config = dict(
    head_dim=32,
    activation='swiglu',
    schedule='wsd',
    seq_len=512,
)
Each number is 50 + 15 x the weight over its row's rms, rounded and kept within 0 to 99. Layers, rows and columns count from 0. The size before them is the row's rms in percent of the matrix's.

# q: layer 9 attention query, 64x64, rms 0.169, rows 0-63, columns 0-31
# k: layer 9 attention key, 32x64, rms 0.165, rows 0-31, columns 0-31
# v: layer 9 attention value, 32x64, rms 0.14, rows 0-31, columns 0-31
# o: layer 9 attention output (transposed), 64x64, rms 0.146, rows 0-63, columns 0-31
# gate: layer 9 MLP gate, 128x64, rms 0.174, rows 0-2, columns 0-31
# up: layer 9 MLP up, 128x64, rms 0.164, rows 0-2, columns 0-31
# down: layer 9 MLP down (transposed), 128x64, rms 0.112, rows 0-1, columns 0-31
q0 067:47 40 69 63 30 46 27 45 37 33 54 69 59 68 52 39 48 35 59 44 59 60 48 41 45 52 36 77 65 54 40 53
q32 097:64 67 66 43 48 36 27 44 58 48 42 62 73 21 50 50 38 66 40 50 36 43 35 47 31 52 75 30 52 10 53 63
k0 100:33 62 57 55 40 43 48 91 22 46 59 45 61 63 58 51 59 62 65 59 39 43 55 33 38 33 71 58 80 69 17 27
q1 114:55 48 50 73 39 47 59 48 27 61 49 45 51 42 51 31 34 69 63 80 49 53 51 39 30 41 82 82 54 35 44 55
q33 139:58 49 31 73 34 58 61 73 52 37 52 49 38 46 66 45 46 70 61 52 54 37 44 32 45 18 73 45 48 79 36 45
k1 088:46 81 65 60 44 50 53 38 53 76 54 56 38 69 46 56 29 57 44 41 27 61 68 44 48 21 65 43 41 38 34 65
q2 070:45 59 66 36 66 44 64 60 37 41 71 59 52 67 17 51 63 55 50 49 34 56 70 35 57 34 44 34 44 85 46 67
q34 117:62 54 62 53 40 33 41 64 32 24 66 62 83 08 60 31 90 51 59 18 58 43 53 45 40 43 68 59 32 72 40 55
k2 073:39 40 57 53 61 39 34 59 58 77 61 52 57 43 33 34 25 35 27 71 49 43 57 56 39 48 63 52 44 60 69 57
q3 083:43 43 40 24 53 28 40 41 85 71 59 45 69 61 65 61 64 72 78 43 17 66 22 62 35 31 35 31 46 41 52 45
q35 113:47 43 24 27 54 61 49 46 54 64 35 55 48 81 43 81 44 34 63 66 44 79 50 49 54 59 27 32 50 26 44 61
k3 100:68 42 54 43 59 35 43 57 49 42 52 18 49 67 70 61 38 52 34 34 70 55 41 65 58 64 28 45 33 71 47 61
q4 059:37 44 89 18 35 20 40 52 33 53 54 64 65 32 34 64 64 28 60 44 76 54 50 50 52 59 42 13 66 31 43 46
q36 104:49 33 34 46 70 32 20 36 67 39 40 61 64 75 45 68 30 35 23 50 35 51 65 61 44 68 61 13 50 46 69 89
k4 096:51 41 68 58 47 59 47 52 58 73 38 66 52 41 66 65 48 33 73 71 56 56 64 44 55 33 42 78 27 51 69 48
q5 063:70 72 45 53 67 63 65 51 43 63 38 46 68 40 55 49 62 85 33 62 40 49 53 50 42 39 22 61 46 63 62 26
q37 088:42 60 54 40 77 32 52 34 82 43 37 57 72 40 53 49 19 40 37 67 61 50 56 60 41 63 54 51 24 50 79 63
k5 096:61 50 61 56 31 33 34 44 68 59 69 44 64 37 62 75 44 54 43 42 37 55 38 55 49 16 40 40 34 52 69 45
q6 099:43 17 67 29 67 36 21 63 50 47 50 39 66 64 76 57 62 43 42 30 41 77 59 49 56 57 59 48 23 32 56 85
q38 136:26 13 61 21 59 44 43 58 55 58 31 65 39 72 40 50 50 00 45 46 43 64 49 51 76 78 56 43 56 26 57 44
k6 064:69 17 72 44 45 51 56 55 40 58 37 55 91 34 47 21 46 73 64 66 46 35 39 48 36 44 47 55 44 55 47 59
q7 105:74 56 49 39 31 71 67 63 35 67 48 45 30 85 64 40 62 54 73 48 51 56 70 45 49 41 19 64 63 62 43 35
q39 084:47 27 67 13 42 37 45 50 34 67 58 53 47 69 38 54 51 43 62 55 21 53 50 56 58 54 59 33 33 28 53 55
k7 090:49 08 62 50 69 46 55 47 79 45 59 58 53 34 70 50 34 44 45 47 53 62 60 65 41 71 60 26 53 32 49 52
q8 117:34 58 55 41 66 36 22 35 78 41 61 65 64 47 47 71 52 38 34 59 50 49 53 72 46 64 38 34 25 49 64 60
q40 101:41 65 53 46 58 54 32 25 49 42 52 58 60 40 36 75 46 34 36 76 56 51 54 64 63 72 44 40 27 60 75 61
k8 121:46 60 62 45 43 53 34 49 62 43 45 58 62 46 41 76 46 25 24 55 72 39 46 74 56 53 54 45 33 77 76 56
q9 115:29 22 46 65 34 74 43 62 46 28 35 22 30 46 37 39 40 62 70 56 51 25 63 44 45 62 19 72 64 37 61 24
q41 095:45 38 40 48 21 38 83 66 35 34 39 29 51 55 29 30 58 39 68 43 45 17 63 21 58 50 41 72 57 34 24 52
k9 101:47 18 33 48 40 54 56 59 54 34 43 73 49 41 29 07 20 50 65 47 50 62 47 49 48 33 17 64 63 45 57 24
q10 104:34 41 36 40 41 60 39 51 63 40 39 49 35 76 47 49 51 52 65 65 39 32 40 76 63 38 30 61 57 36 39 45
q42 072:70 51 61 50 49 79 32 51 45 46 41 60 37 23 20 51 27 46 31 57 30 34 57 54 75 34 42 42 69 42 51 60
k10 117:58 21 66 51 30 44 46 49 68 70 28 79 53 38 62 54 53 72 57 43 70 35 43 52 48 58 56 60 29 25 44 46
q11 109:44 59 59 35 50 26 56 40 51 56 69 63 41 70 51 67 50 62 72 76 75 57 37 45 71 54 52 45 41 44 42 33
q43 092:24 17 25 51 78 29 51 51 44 06 52 50 61 47 50 41 65 63 53 62 54 64 27 51 52 57 61 49 51 42 45 74
k11 089:57 49 41 54 53 46 65 90 41 54 33 65 46 66 69 28 48 65 51 62 50 62 37 42 48 66 79 88 63 51 27 38
q12 107:50 43 41 54 44 61 38 68 52 51 42 25 47 42 57 67 56 48 48 19 61 62 65 49 16 18 74 72 61 70 44 40
q44 095:52 36 43 61 38 44 58 70 46 20 56 49 59 13 50 35 51 54 78 30 57 40 57 40 24 22 76 44 50 57 71 71
k12 128:59 54 56 57 38 52 40 68 45 46 27 35 44 56 55 54 41 46 78 34 51 59 81 53 29 35 67 64 88 65 41 13
q13 105:49 32 46 40 52 79 64 41 70 35 65 63 48 41 57 49 20 55 51 18 50 66 41 86 55 43 46 43 30 51 55 56
q45 099:63 56 55 53 59 46 32 57 21 40 64 58 56 20 32 46 56 43 33 48 12 57 55 59 44 43 30 57 68 38 42 71
k13 108:57 60 54 31 57 50 57 60 50 41 75 40 63 45 63 56 56 70 43 54 69 36 17 54 63 00 46 32 28 69 52 22
q14 103:35 24 94 62 47 54 29 39 52 36 39 63 54 44 33 44 53 30 48 39 72 56 71 57 41 59 50 58 62 49 36 37
q46 112:47 34 77 38 45 62 22 49 50 52 28 63 55 50 22 56 49 17 51 62 57 30 59 67 46 63 54 30 81 49 32 54
k14 105:28 46 34 38 40 43 37 59 22 35 43 51 67 66 51 19 55 57 93 57 50 43 79 65 48 63 38 65 75 39 29 40
q15 115:37 38 59 64 80 64 54 77 57 72 26 36 33 61 56 42 50 44 64 69 50 47 72 37 49 74 54 66 33 46 67 51
q47 092:60 49 38 58 52 52 49 65 49 22 51 45 38 33 72 41 44 42 62 74 44 49 70 30 33 53 65 47 63 47 44 21
k15 124:68 37 48 56 36 42 66 64 44 62 46 31 31 57 67 30 29 34 58 49 19 31 75 72 39 27 59 69 76 82 47 44
q16 071:38 46 43 49 67 43 46 50 67 54 67 64 38 80 52 46 66 48 75 51 73 54 30 53 42 42 45 40 49 46 14 40
q48 102:39 49 52 60 35 46 50 42 61 58 58 60 56 57 54 48 42 62 50 39 39 48 35 78 21 61 37 50 41 64 43 28
k16 104:41 61 47 31 59 52 25 52 31 70 56 58 41 39 53 47 30 45 54 76 57 74 14 16 53 24 56 51 37 60 53 50
q17 076:37 66 64 78 34 61 71 39 43 22 27 77 44 37 31 52 58 25 66 43 60 50 59 55 31 65 56 66 72 48 60 24
q49 116:29 52 61 62 44 34 37 58 54 36 66 62 66 23 67 05 66 53 53 40 45 62 59 55 41 34 66 86 53 54 32 38
k17 075:59 55 69 75 62 42 66 58 52 42 69 44 40 67 14 34 25 49 50 39 40 38 74 66 41 65 22 27 55 57 36 53
q18 063:53 44 37 66 72 52 55 34 43 42 40 60 66 67 51 52 40 54 31 48 41 42 40 40 39 57 27 13 56 51 88 38
q50 101:53 47 42 36 45 66 42 54 46 50 50 29 69 71 54 77 20 54 61 54 68 64 66 38 48 77 11 47 39 45 46 74
k18 092:69 58 48 72 53 38 69 35 68 56 57 63 58 72 69 76 41 47 36 41 43 45 54 37 47 69 37 39 31 57 50 58
q19 073:52 60 14 56 61 58 54 69 35 33 38 39 38 16 68 38 43 83 82 62 37 53 62 37 58 22 64 76 47 56 59 50
q51 102:47 53 29 39 57 57 78 50 36 54 47 51 27 63 46 43 68 63 51 70 53 28 27 68 59 35 59 71 42 52 34 42
k19 087:43 36 71 65 40 63 65 62 39 41 71 47 45 54 61 31 50 73 55 32 23 51 74 50 61 61 43 41 69 41 48 38
q20 087:31 43 36 57 67 48 68 46 24 47 38 62 46 15 64 62 56 76 51 52 25 50 55 65 35 30 84 39 58 68 10 50
q52 096:51 34 60 42 69 48 39 42 46 54 51 71 37 55 36 60 69 50 48 40 50 70 32 71 52 46 31 34 48 29 38 52
k20 087:84 56 75 74 53 32 54 55 60 79 39 45 46 41 66 73 42 47 25 30 24 61 50 59 25 48 68 52 51 56 65 49
q21 066:38 40 43 47 41 26 30 23 69 45 65 38 71 63 46 46 28 49 26 27 61 49 36 20 76 68 38 48 45 64 65 79
q53 108:34 56 86 50 75 24 28 60 52 66 51 72 39 43 31 71 39 41 52 72 37 60 71 44 59 61 55 38 48 54 84 67
k21 092:49 49 51 39 58 42 34 42 76 61 33 30 27 58 66 67 62 15 48 48 57 61 60 50 54 26 37 42 19 71 84 55
q22 085:72 41 24 63 43 72 85 45 40 90 46 26 31 44 65 41 44 57 65 48 43 66 51 41 51 45 59 79 55 50 20 27
q54 102:63 48 39 55 25 65 72 63 28 58 54 34 48 60 52 29 54 60 77 56 61 39 39 25 61 27 49 64 73 47 25 32
k22 090:53 71 35 69 74 64 62 61 38 27 66 47 40 29 43 39 33 74 54 35 53 44 73 47 52 52 55 41 41 34 37 69
q23 088:43 39 30 56 78 23 55 57 61 39 46 61 63 49 62 48 45 55 32 50 22 42 69 59 21 36 49 41 51 45 54 44
q55 099:31 43 27 44 37 58 56 43 30 37 53 42 36 61 55 36 53 63 66 64 55 64 61 50 40 52 47 70 69 46 33 30
k23 105:39 30 37 42 38 41 65 49 59 35 48 51 24 52 26 30 33 36 51 59 71 35 60 51 82 46 41 22 56 13 48 57
q24 087:78 40 72 34 41 29 65 49 70 40 55 31 63 42 34 42 57 51 68 42 60 50 46 20 54 56 35 36 29 36 69 78
q56 093:37 39 47 51 67 47 36 59 51 39 38 69 32 42 63 47 70 27 33 61 52 64 26 43 63 64 47 39 52 33 63 59
k24 096:41 61 56 35 51 47 40 48 58 60 15 60 49 25 42 36 60 54 57 39 22 38 59 45 35 42 30 52 42 51 48 38
q25 100:60 47 76 56 46 51 71 33 65 55 35 35 61 59 42 35 56 55 56 41 54 54 66 38 45 38 52 21 65 60 51 48
q57 115:70 44 52 58 52 44 53 44 49 70 40 09 38 74 40 48 59 29 60 47 67 28 48 41 58 78 24 30 55 47 56 42
k25 113:32 32 39 52 89 38 48 73 66 74 50 42 44 58 56 80 48 42 31 52 59 61 61 48 73 56 37 48 30 73 87 83
q26 103:35 38 51 65 58 41 66 45 45 58 32 44 35 48 65 52 31 50 66 34 50 66 68 47 62 49 41 38 75 22 62 24
q58 102:87 32 48 50 59 61 56 47 58 49 39 56 37 50 59 62 63 32 51 36 06 64 48 38 51 51 50 55 53 53 53 51
k26 101:66 36 47 63 75 21 30 62 61 90 47 60 46 63 50 60 72 28 30 70 28 43 34 47 35 57 61 32 29 53 71 48
q27 169:51 49 48 57 38 32 66 67 20 55 78 54 60 21 63 33 43 74 41 46 56 34 59 43 58 29 68 69 55 55 42 40
q59 096:32 63 68 57 42 55 23 59 70 55 77 86 59 53 59 52 37 61 79 46 47 55 40 50 41 49 74 43 54 27 61 51
k27 097:76 40 54 69 63 55 34 59 38 43 38 70 44 58 73 67 41 53 24 86 27 37 29 41 48 51 52 38 43 42 62 52
q28 119:47 30 55 41 53 55 44 28 59 66 58 37 59 72 32 53 41 13 39 56 58 87 34 38 71 46 34 48 61 47 56 49
q60 084:42 51 54 38 59 60 47 58 33 65 55 67 63 56 48 80 53 42 64 60 50 62 72 26 46 17 60 15 53 60 69 62
k28 112:62 48 35 44 57 50 16 45 47 44 75 62 55 41 30 62 38 45 54 52 74 53 52 30 81 67 44 25 33 37 82 63
q29 105:71 62 66 67 34 70 41 61 49 32 50 35 54 48 42 43 56 51 28 52 66 54 27 52 48 41 31 59 72 40 67 38
q61 084:51 49 35 51 24 38 39 54 53 62 57 57 22 61 19 67 42 54 50 39 48 48 46 78 44 52 54 60 44 55 45 47
k29 101:49 55 36 55 36 61 39 55 62 47 55 27 70 26 37 26 35 28 57 58 66 53 64 37 52 29 68 55 68 47 41 13
q30 120:17 43 76 85 39 46 76 25 34 42 45 62 61 50 62 34 29 62 39 60 25 39 50 74 33 40 60 80 25 39 50 41
q62 106:48 54 69 77 44 40 67 79 56 11 43 51 53 33 67 71 60 56 54 43 68 54 60 26 38 37 53 60 51 58 38 43
k30 122:43 67 30 64 28 55 39 63 58 60 55 47 69 39 83 55 35 66 63 55 19 42 36 55 47 37 59 90 69 44 52 47
q31 106:58 49 43 70 27 81 58 31 49 55 45 58 59 48 73 73 60 53 47 07 53 55 58 49 31 48 41 59 67 64 77 44
q63 087:35 39 46 28 72 71 38 54 27 53 29 49 46 55 55 57 32 49 39 66 69 61 43 46 31 59 62 24 65 59 53 50
k31 091:26 35 55 52 48 73 39 40 38 38 35 58 51 50 49 89 48 63 66 23 74 55 62 38 82 36 47 59 65 31 59 46
v0 111:44 57 46 32 50 27 68 27 74 61 34 49 47 55 34 51 29 47 46 45 39 50 37 74 42 40 62 67 40 74 42 51
o0 100:38 63 37 43 62 83 45 53 40 45 57 49 65 44 53 17 71 61 60 38 51 79 46 43 43 36 49 56 48 32 49 37
o32 113:70 33 58 35 06 34 58 46 43 45 44 46 44 36 44 79 72 94 60 34 57 55 50 52 43 40 42 45 57 47 53 42
v1 106:51 37 51 43 61 58 28 71 60 55 40 46 37 65 56 33 31 50 40 63 49 99 39 39 40 43 60 59 14 63 53 51
o1 089:35 54 57 48 68 61 53 55 52 60 14 58 64 53 58 30 70 39 53 35 40 66 59 75 56 57 69 47 65 42 36 40
o33 114:44 24 51 41 49 72 39 63 37 19 36 64 73 31 67 47 51 83 57 59 57 50 49 34 41 42 53 53 24 62 25 44
v2 079:84 74 41 11 18 68 41 68 40 61 46 34 64 67 63 52 56 65 42 45 49 48 41 59 54 87 29 40 60 62 17 81
o2 102:24 44 32 63 59 77 45 50 69 44 39 89 35 67 62 78 39 57 41 63 54 32 70 55 60 30 57 55 57 25 55 52
o34 092:63 52 56 38 34 62 65 58 44 29 37 60 65 41 51 60 26 59 34 50 62 40 45 44 67 70 33 76 15 49 59 55
v3 105:29 52 44 91 51 56 31 68 56 55 34 60 38 45 37 60 59 74 49 75 69 44 50 66 16 41 32 48 90 49 56 44
o3 099:43 35 61 32 64 40 28 51 38 47 48 49 54 65 55 21 21 63 48 38 51 43 49 63 63 95 50 45 63 29 18 36
o35 092:44 48 60 73 29 36 35 51 43 40 57 39 36 59 37 76 64 37 62 33 60 41 58 56 48 41 34 49 72 42 55 46
v4 103:55 37 56 52 49 84 49 36 50 32 74 56 71 61 61 58 49 47 37 50 46 34 08 48 24 53 53 39 80 71 26 40
o4 100:16 41 49 48 30 45 54 33 45 64 83 25 46 64 46 72 40 44 38 36 45 60 56 25 62 32 51 57 47 13 61 56
o36 110:75 73 76 50 29 64 23 65 36 46 33 58 33 44 43 55 43 48 41 71 61 66 52 72 46 38 39 56 42 68 52 75
v5 095:39 70 57 36 69 22 63 34 61 66 57 67 45 57 39 42 60 56 59 36 65 39 56 37 39 75 41 32 72 61 81 35
o5 096:48 34 76 57 42 56 48 62 12 70 69 24 26 59 41 73 37 64 50 57 69 29 33 60 65 43 62 37 38 38 32 68
o37 117:43 39 54 58 55 34 49 39 54 51 94 40 29 54 61 49 45 54 66 38 25 43 60 64 59 38 42 45 45 80 70 61
v6 106:52 27 49 71 77 25 51 43 42 45 27 34 46 49 63 51 47 53 53 85 45 36 25 50 39 39 62 36 60 45 64 45
o6 096:32 54 32 37 56 31 45 58 76 48 57 17 48 71 38 44 54 41 46 42 28 40 65 64 47 55 32 80 61 16 49 56
o38 119:17 25 71 17 73 43 38 66 63 43 57 67 58 65 61 72 59 77 53 46 51 47 36 54 48 38 40 67 77 39 59 52
v7 098:62 51 35 61 53 45 38 43 44 52 65 55 27 34 60 31 64 72 05 36 47 45 55 52 42 53 30 57 52 57 67 75
o7 089:22 54 49 35 40 66 56 59 62 56 29 43 68 35 27 33 61 45 54 52 36 38 27 70 67 48 59 40 44 38 27 53
o39 093:59 74 40 44 40 39 82 62 65 44 43 71 38 45 56 52 58 39 57 27 57 37 00 49 49 24 59 68 18 57 49 67
v8 095:61 61 75 38 51 32 60 55 49 52 90 34 63 20 51 32 50 41 31 28 50 42 28 46 39 63 59 39 56 41 62 58
o8 094:42 61 57 87 51 65 45 35 40 44 20 54 27 45 58 48 43 27 66 64 47 51 49 62 49 25 79 48 28 75 50 58
o40 102:62 22 53 49 56 48 57 24 55 36 54 36 30 20 37 41 52 80 45 60 63 64 70 31 39 58 38 45 31 53 55 61
v9 107:72 31 29 59 44 33 48 55 26 43 75 53 54 55 57 53 83 66 60 25 49 23 38 45 59 52 53 80 44 66 42 39
o9 095:41 43 56 41 25 43 61 58 51 78 39 05 62 48 24 38 35 67 55 52 63 54 42 53 56 45 33 42 50 64 41 50
o41 104:30 35 37 51 60 59 39 34 56 41 40 64 59 61 42 28 25 46 71 60 57 35 77 66 84 68 61 55 62 63 82 32
v10 098:49 83 66 60 51 61 50 49 36 16 54 53 91 40 64 60 58 58 59 35 37 26 53 58 57 45 53 18 63 42 55 48
o10 087:76 69 45 54 57 61 25 53 49 60 54 41 40 50 45 51 27 46 42 92 56 34 46 39 64 69 52 37 38 72 55 53
o42 108:35 47 55 59 68 59 41 55 60 46 41 60 55 44 52 54 59 41 50 56 69 69 63 35 53 47 25 53 59 18 60 51
v11 096:25 86 56 73 66 69 57 39 65 80 70 53 67 53 41 52 47 57 85 58 66 13 52 61 52 25 58 56 42 68 58 58
o11 099:97 65 53 59 44 34 44 30 46 53 30 38 51 52 32 73 48 35 61 77 47 33 73 52 64 65 37 12 40 56 48 59
o43 106:56 40 42 52 32 46 51 55 35 57 64 34 48 36 47 40 70 65 59 23 73 40 44 45 27 27 34 45 62 50 51 49
v12 091:46 28 30 65 50 67 40 41 60 59 44 23 68 52 65 49 48 77 25 28 26 59 46 63 44 34 39 37 56 54 36 39
o12 075:57 47 48 23 68 39 58 69 39 65 75 66 26 56 52 34 97 44 70 61 52 45 15 52 46 34 33 44 53 58 69 47
o44 094:48 51 75 47 32 43 62 56 58 28 56 47 54 44 46 06 46 37 47 45 30 54 27 90 50 48 51 31 44 52 32 64
v13 109:40 34 56 44 54 30 32 67 58 49 63 67 53 55 42 55 63 64 36 52 34 39 28 60 55 22 39 26 54 37 52 42
o13 092:46 72 43 40 34 50 52 41 69 66 60 38 67 51 33 50 29 55 35 51 70 57 48 30 51 61 26 39 46 56 43 54
o45 101:36 52 37 62 70 47 56 60 29 15 52 69 52 60 38 35 66 78 35 53 78 30 53 40 36 60 38 31 18 64 45 38
v14 103:55 35 78 41 55 42 55 35 43 42 71 75 84 52 30 32 64 61 39 29 70 23 55 62 36 80 42 47 38 47 55 33
o14 090:49 70 55 69 41 59 53 46 45 48 41 19 64 52 15 44 53 48 79 47 80 39 31 37 29 42 59 51 27 39 56 67
o46 104:52 69 31 58 48 58 55 15 30 45 72 50 52 34 49 47 40 29 60 59 56 29 64 59 88 57 38 52 50 65 43 41
v15 106:63 59 80 38 58 50 44 20 27 85 25 51 49 74 35 31 47 67 33 47 39 51 56 32 33 30 60 48 59 58 40 54
o15 096:54 63 52 41 43 57 45 59 62 58 30 55 14 38 47 35 21 49 61 76 42 52 57 87 67 49 37 64 52 54 59 46
o47 119:56 41 64 57 80 43 49 67 32 22 74 42 70 25 61 65 58 52 67 28 65 44 31 19 65 45 57 43 55 78 65 40
v16 098:58 77 47 42 52 38 75 41 64 43 56 58 00 51 23 51 74 74 50 43 48 58 56 37 44 55 41 54 76 61 35 60
o16 093:45 22 45 47 74 64 19 41 71 60 53 67 67 61 50 39 33 70 48 83 43 57 58 49 37 67 12 70 45 42 53 35
o48 096:57 51 39 41 27 16 60 58 60 33 70 47 30 56 45 54 44 36 43 47 34 35 59 30 37 74 58 40 30 46 70 89
v17 094:48 56 78 51 39 37 37 46 38 79 47 77 55 32 16 59 32 53 58 56 49 51 56 80 55 31 45 39 81 56 43 46
o17 094:49 41 47 65 22 64 65 42 29 22 41 27 38 29 30 28 49 53 58 52 59 18 48 39 51 48 39 27 54 56 55 46
o49 105:48 50 63 50 55 36 54 60 46 52 66 42 71 34 41 50 58 38 22 03 58 38 46 25 38 31 27 31 44 47 72 59
v18 110:94 48 46 48 26 36 67 61 60 69 95 46 70 42 47 51 31 44 57 43 55 80 35 63 49 61 40 53 46 59 62 73
o18 096:40 27 57 23 54 58 23 50 36 21 38 25 40 57 44 62 57 99 45 47 46 38 73 65 40 26 27 46 46 42 55 37
o50 103:50 38 51 67 42 42 44 29 64 21 49 59 32 68 38 69 67 53 35 50 57 64 40 29 62 37 51 67 17 61 49 52
v19 098:58 48 45 40 48 67 61 53 75 35 59 57 47 49 59 54 06 62 56 64 51 35 56 55 44 38 58 34 33 56 58 51
o19 082:46 39 59 32 35 41 84 55 60 61 55 29 33 63 46 46 51 29 43 48 68 58 36 42 32 54 36 69 66 13 31 73
o51 109:47 41 67 58 55 74 41 77 40 54 55 35 57 44 23 84 74 77 40 48 55 35 48 63 55 31 48 71 39 36 68 72
v20 098:50 67 72 38 27 48 49 66 57 44 57 75 53 22 56 54 51 59 39 30 59 68 61 34 40 46 44 61 39 45 41 19
o20 106:46 52 50 44 53 54 46 34 26 62 41 38 40 56 26 41 66 58 50 46 63 60 38 63 70 21 42 74 52 65 57 65
o52 110:30 69 54 43 29 57 37 55 65 53 18 58 52 66 46 50 57 24 43 10 72 48 63 35 25 62 46 44 43 32 25 78
v21 078:19 47 71 46 31 58 34 23 60 35 41 56 52 19 43 44 04 27 34 54 37 52 53 60 62 62 33 64 35 46 57 46
o21 094:68 44 61 47 55 69 68 39 47 50 35 69 47 25 66 48 89 74 70 49 64 31 29 52 26 52 68 67 68 76 23 60
o53 093:60 57 48 49 49 56 83 72 21 43 49 60 44 45 55 62 79 45 65 20 61 69 26 39 50 52 31 34 38 36 69 23
v22 089:29 41 39 25 48 48 24 48 73 75 53 65 45 29 49 47 44 78 40 29 71 46 56 50 51 65 46 52 21 50 51 48
o22 087:61 50 74 57 31 64 48 65 55 74 69 40 74 40 51 66 43 42 36 50 27 33 51 65 57 58 44 86 47 62 47 68
o54 100:47 36 34 43 55 22 64 40 42 37 66 66 39 34 35 11 55 48 65 35 76 52 21 47 37 52 57 44 48 65 60 27
v23 098:44 70 37 38 60 41 30 69 64 51 70 40 41 48 26 33 52 53 77 44 41 57 59 45 61 46 77 45 69 38 55 59
o23 095:65 59 47 82 37 71 82 47 45 41 74 24 59 47 51 53 30 32 43 59 54 72 61 64 61 27 53 38 61 53 62 46
o55 109:64 44 54 28 49 16 58 11 85 71 61 52 48 32 56 43 29 57 68 44 31 46 63 70 33 66 70 43 35 50 61 59
v24 106:57 51 19 28 60 46 34 89 68 31 46 54 41 44 49 58 61 62 45 54 49 52 57 66 38 77 59 59 23 57 57 57
o24 105:56 67 80 26 51 58 47 52 73 55 62 46 61 62 43 52 61 61 44 44 41 64 29 45 25 71 52 63 50 29 09 73
o56 106:25 34 30 70 66 50 63 40 48 39 59 43 47 61 15 50 40 62 22 48 36 56 36 85 60 68 68 36 61 58 43 55
v25 108:38 62 82 60 37 63 15 49 49 51 26 53 54 20 30 50 35 25 38 60 64 46 57 55 26 36 39 34 43 70 41 61
o25 087:39 41 51 54 88 60 41 33 46 53 44 67 66 15 75 69 64 56 61 37 46 30 66 54 84 31 12 50 70 34 29 45
o57 118:77 58 53 53 59 59 64 65 38 60 53 43 67 18 26 34 69 56 42 19 55 36 59 30 53 31 42 32 39 49 62 68
v26 087:40 44 28 36 54 67 51 62 31 29 62 63 54 57 60 56 33 62 35 79 46 52 39 57 56 33 62 43 57 41 47 33
o26 098:70 60 56 69 35 40 61 56 59 97 36 54 65 69 49 45 51 46 30 30 43 69 52 35 62 46 51 31 48 39 36 66
o58 096:30 47 32 40 07 77 25 53 48 57 74 70 49 28 54 53 34 52 52 52 25 71 54 74 56 66 45 43 46 58 62 42
v27 106:46 53 47 71 52 17 57 66 42 45 36 70 40 82 45 78 61 53 27 53 51 39 50 41 56 79 35 76 52 51 50 31
o27 088:45 73 57 25 65 61 54 41 28 47 46 38 73 25 58 30 34 35 45 55 58 59 51 39 40 67 37 30 52 47 64 57
o59 099:13 68 28 46 38 35 25 30 44 77 50 49 50 69 51 40 14 25 41 54 39 56 76 74 70 58 38 53 38 68 31 53
v28 109:66 39 54 72 45 59 61 52 54 43 29 73 36 52 35 66 46 67 60 64 62 65 47 55 79 54 63 44 16 68 42 40
o28 092:54 31 53 33 39 58 48 60 22 58 45 48 57 13 63 49 43 39 51 50 46 48 46 33 56 72 25 38 54 64 33 72
o60 095:33 46 43 59 69 42 39 70 22 46 75 55 26 20 43 47 60 45 11 54 51 44 64 69 58 33 50 50 44 84 46 38
v29 099:26 56 49 71 43 64 58 50 68 39 39 66 38 53 40 53 50 64 78 67 26 48 55 40 74 37 57 34 40 36 64 32
o29 099:61 41 54 22 46 33 32 41 74 62 34 43 56 79 48 41 54 31 35 58 47 39 35 30 49 41 53 85 61 81 35 53
o61 103:59 29 58 59 24 45 36 78 31 80 22 49 47 62 51 66 56 47 52 52 46 56 57 43 18 53 60 23 41 36 44 27
v30 109:62 34 65 52 36 03 52 47 59 48 68 46 32 55 75 56 73 37 42 37 43 14 51 14 31 67 46 45 64 43 63 92
o30 105:49 74 47 78 81 85 27 60 25 38 50 50 64 44 33 49 63 66 47 51 55 54 43 67 47 35 72 69 64 52 47 52
o62 107:51 47 49 64 67 61 71 33 60 42 64 57 17 54 39 38 26 35 42 99 49 39 39 73 43 69 57 60 44 72 56 74
v31 095:60 58 42 37 44 70 36 34 58 48 59 25 40 24 44 57 43 50 50 51 22 60 25 53 26 45 52 35 70 61 64 61
o31 088:46 52 57 66 41 35 30 60 37 63 44 59 50 41 84 43 66 74 53 51 57 83 49 56 34 14 45 62 57 67 67 50
o63 119:49 41 61 53 22 51 60 42 25 37 43 33 42 36 42 68 60 47 51 46 61 42 16 57 39 20 53 43 39 51 46 80
gate0 099:44 55 72 55 60 45 41 59 41 83 25 60 43 39 50 34 66 38 48 33 46 81 31 24 35 74 34 31 48 38 61 46
up0 103:48 47 62 40 52 68 48 37 39 42 69 62 48 62 44 63 36 71 54 71 79 56 52 47 51 52 35 57 39 29 62 45
down0 100:33 40 49 53 29 25 26 25 57 33 17 51 37 62 45 40 71 47 43 39 69 86 73 50 51 27 38 60 50 36 41 53
gate1 112:76 25 65 57 47 31 75 30 72 40 43 43 59 44 45 50 30 37 35 55 32 32 64 48 46 66 43 30 23 53 45 26
up1 105:36 45 63 58 51 48 51 40 50 57 60 61 36 24 64 61 81 51 36 41 60 44 68 42 39 59 57 62 34 36 79 65
down1 098:49 55 46 39 62 56 35 48 62 60 62 49 50 46 53 30 53 46 47 56 45 78 55 66 91 38 65 50 42 24 68 40
gate2 108:60 69 15 46 69 50 34 59 77 60 66 47 68 34 66 52 48 13 53 58 32 77 66 53 50 64 56 44 32 62 46 50
up2 100:19 36 39 55 53 67 66 37 52 71 53 60 54 57 29 39 39 21 51 78 60 44 09 62 51 68 42 47 35 34 55 49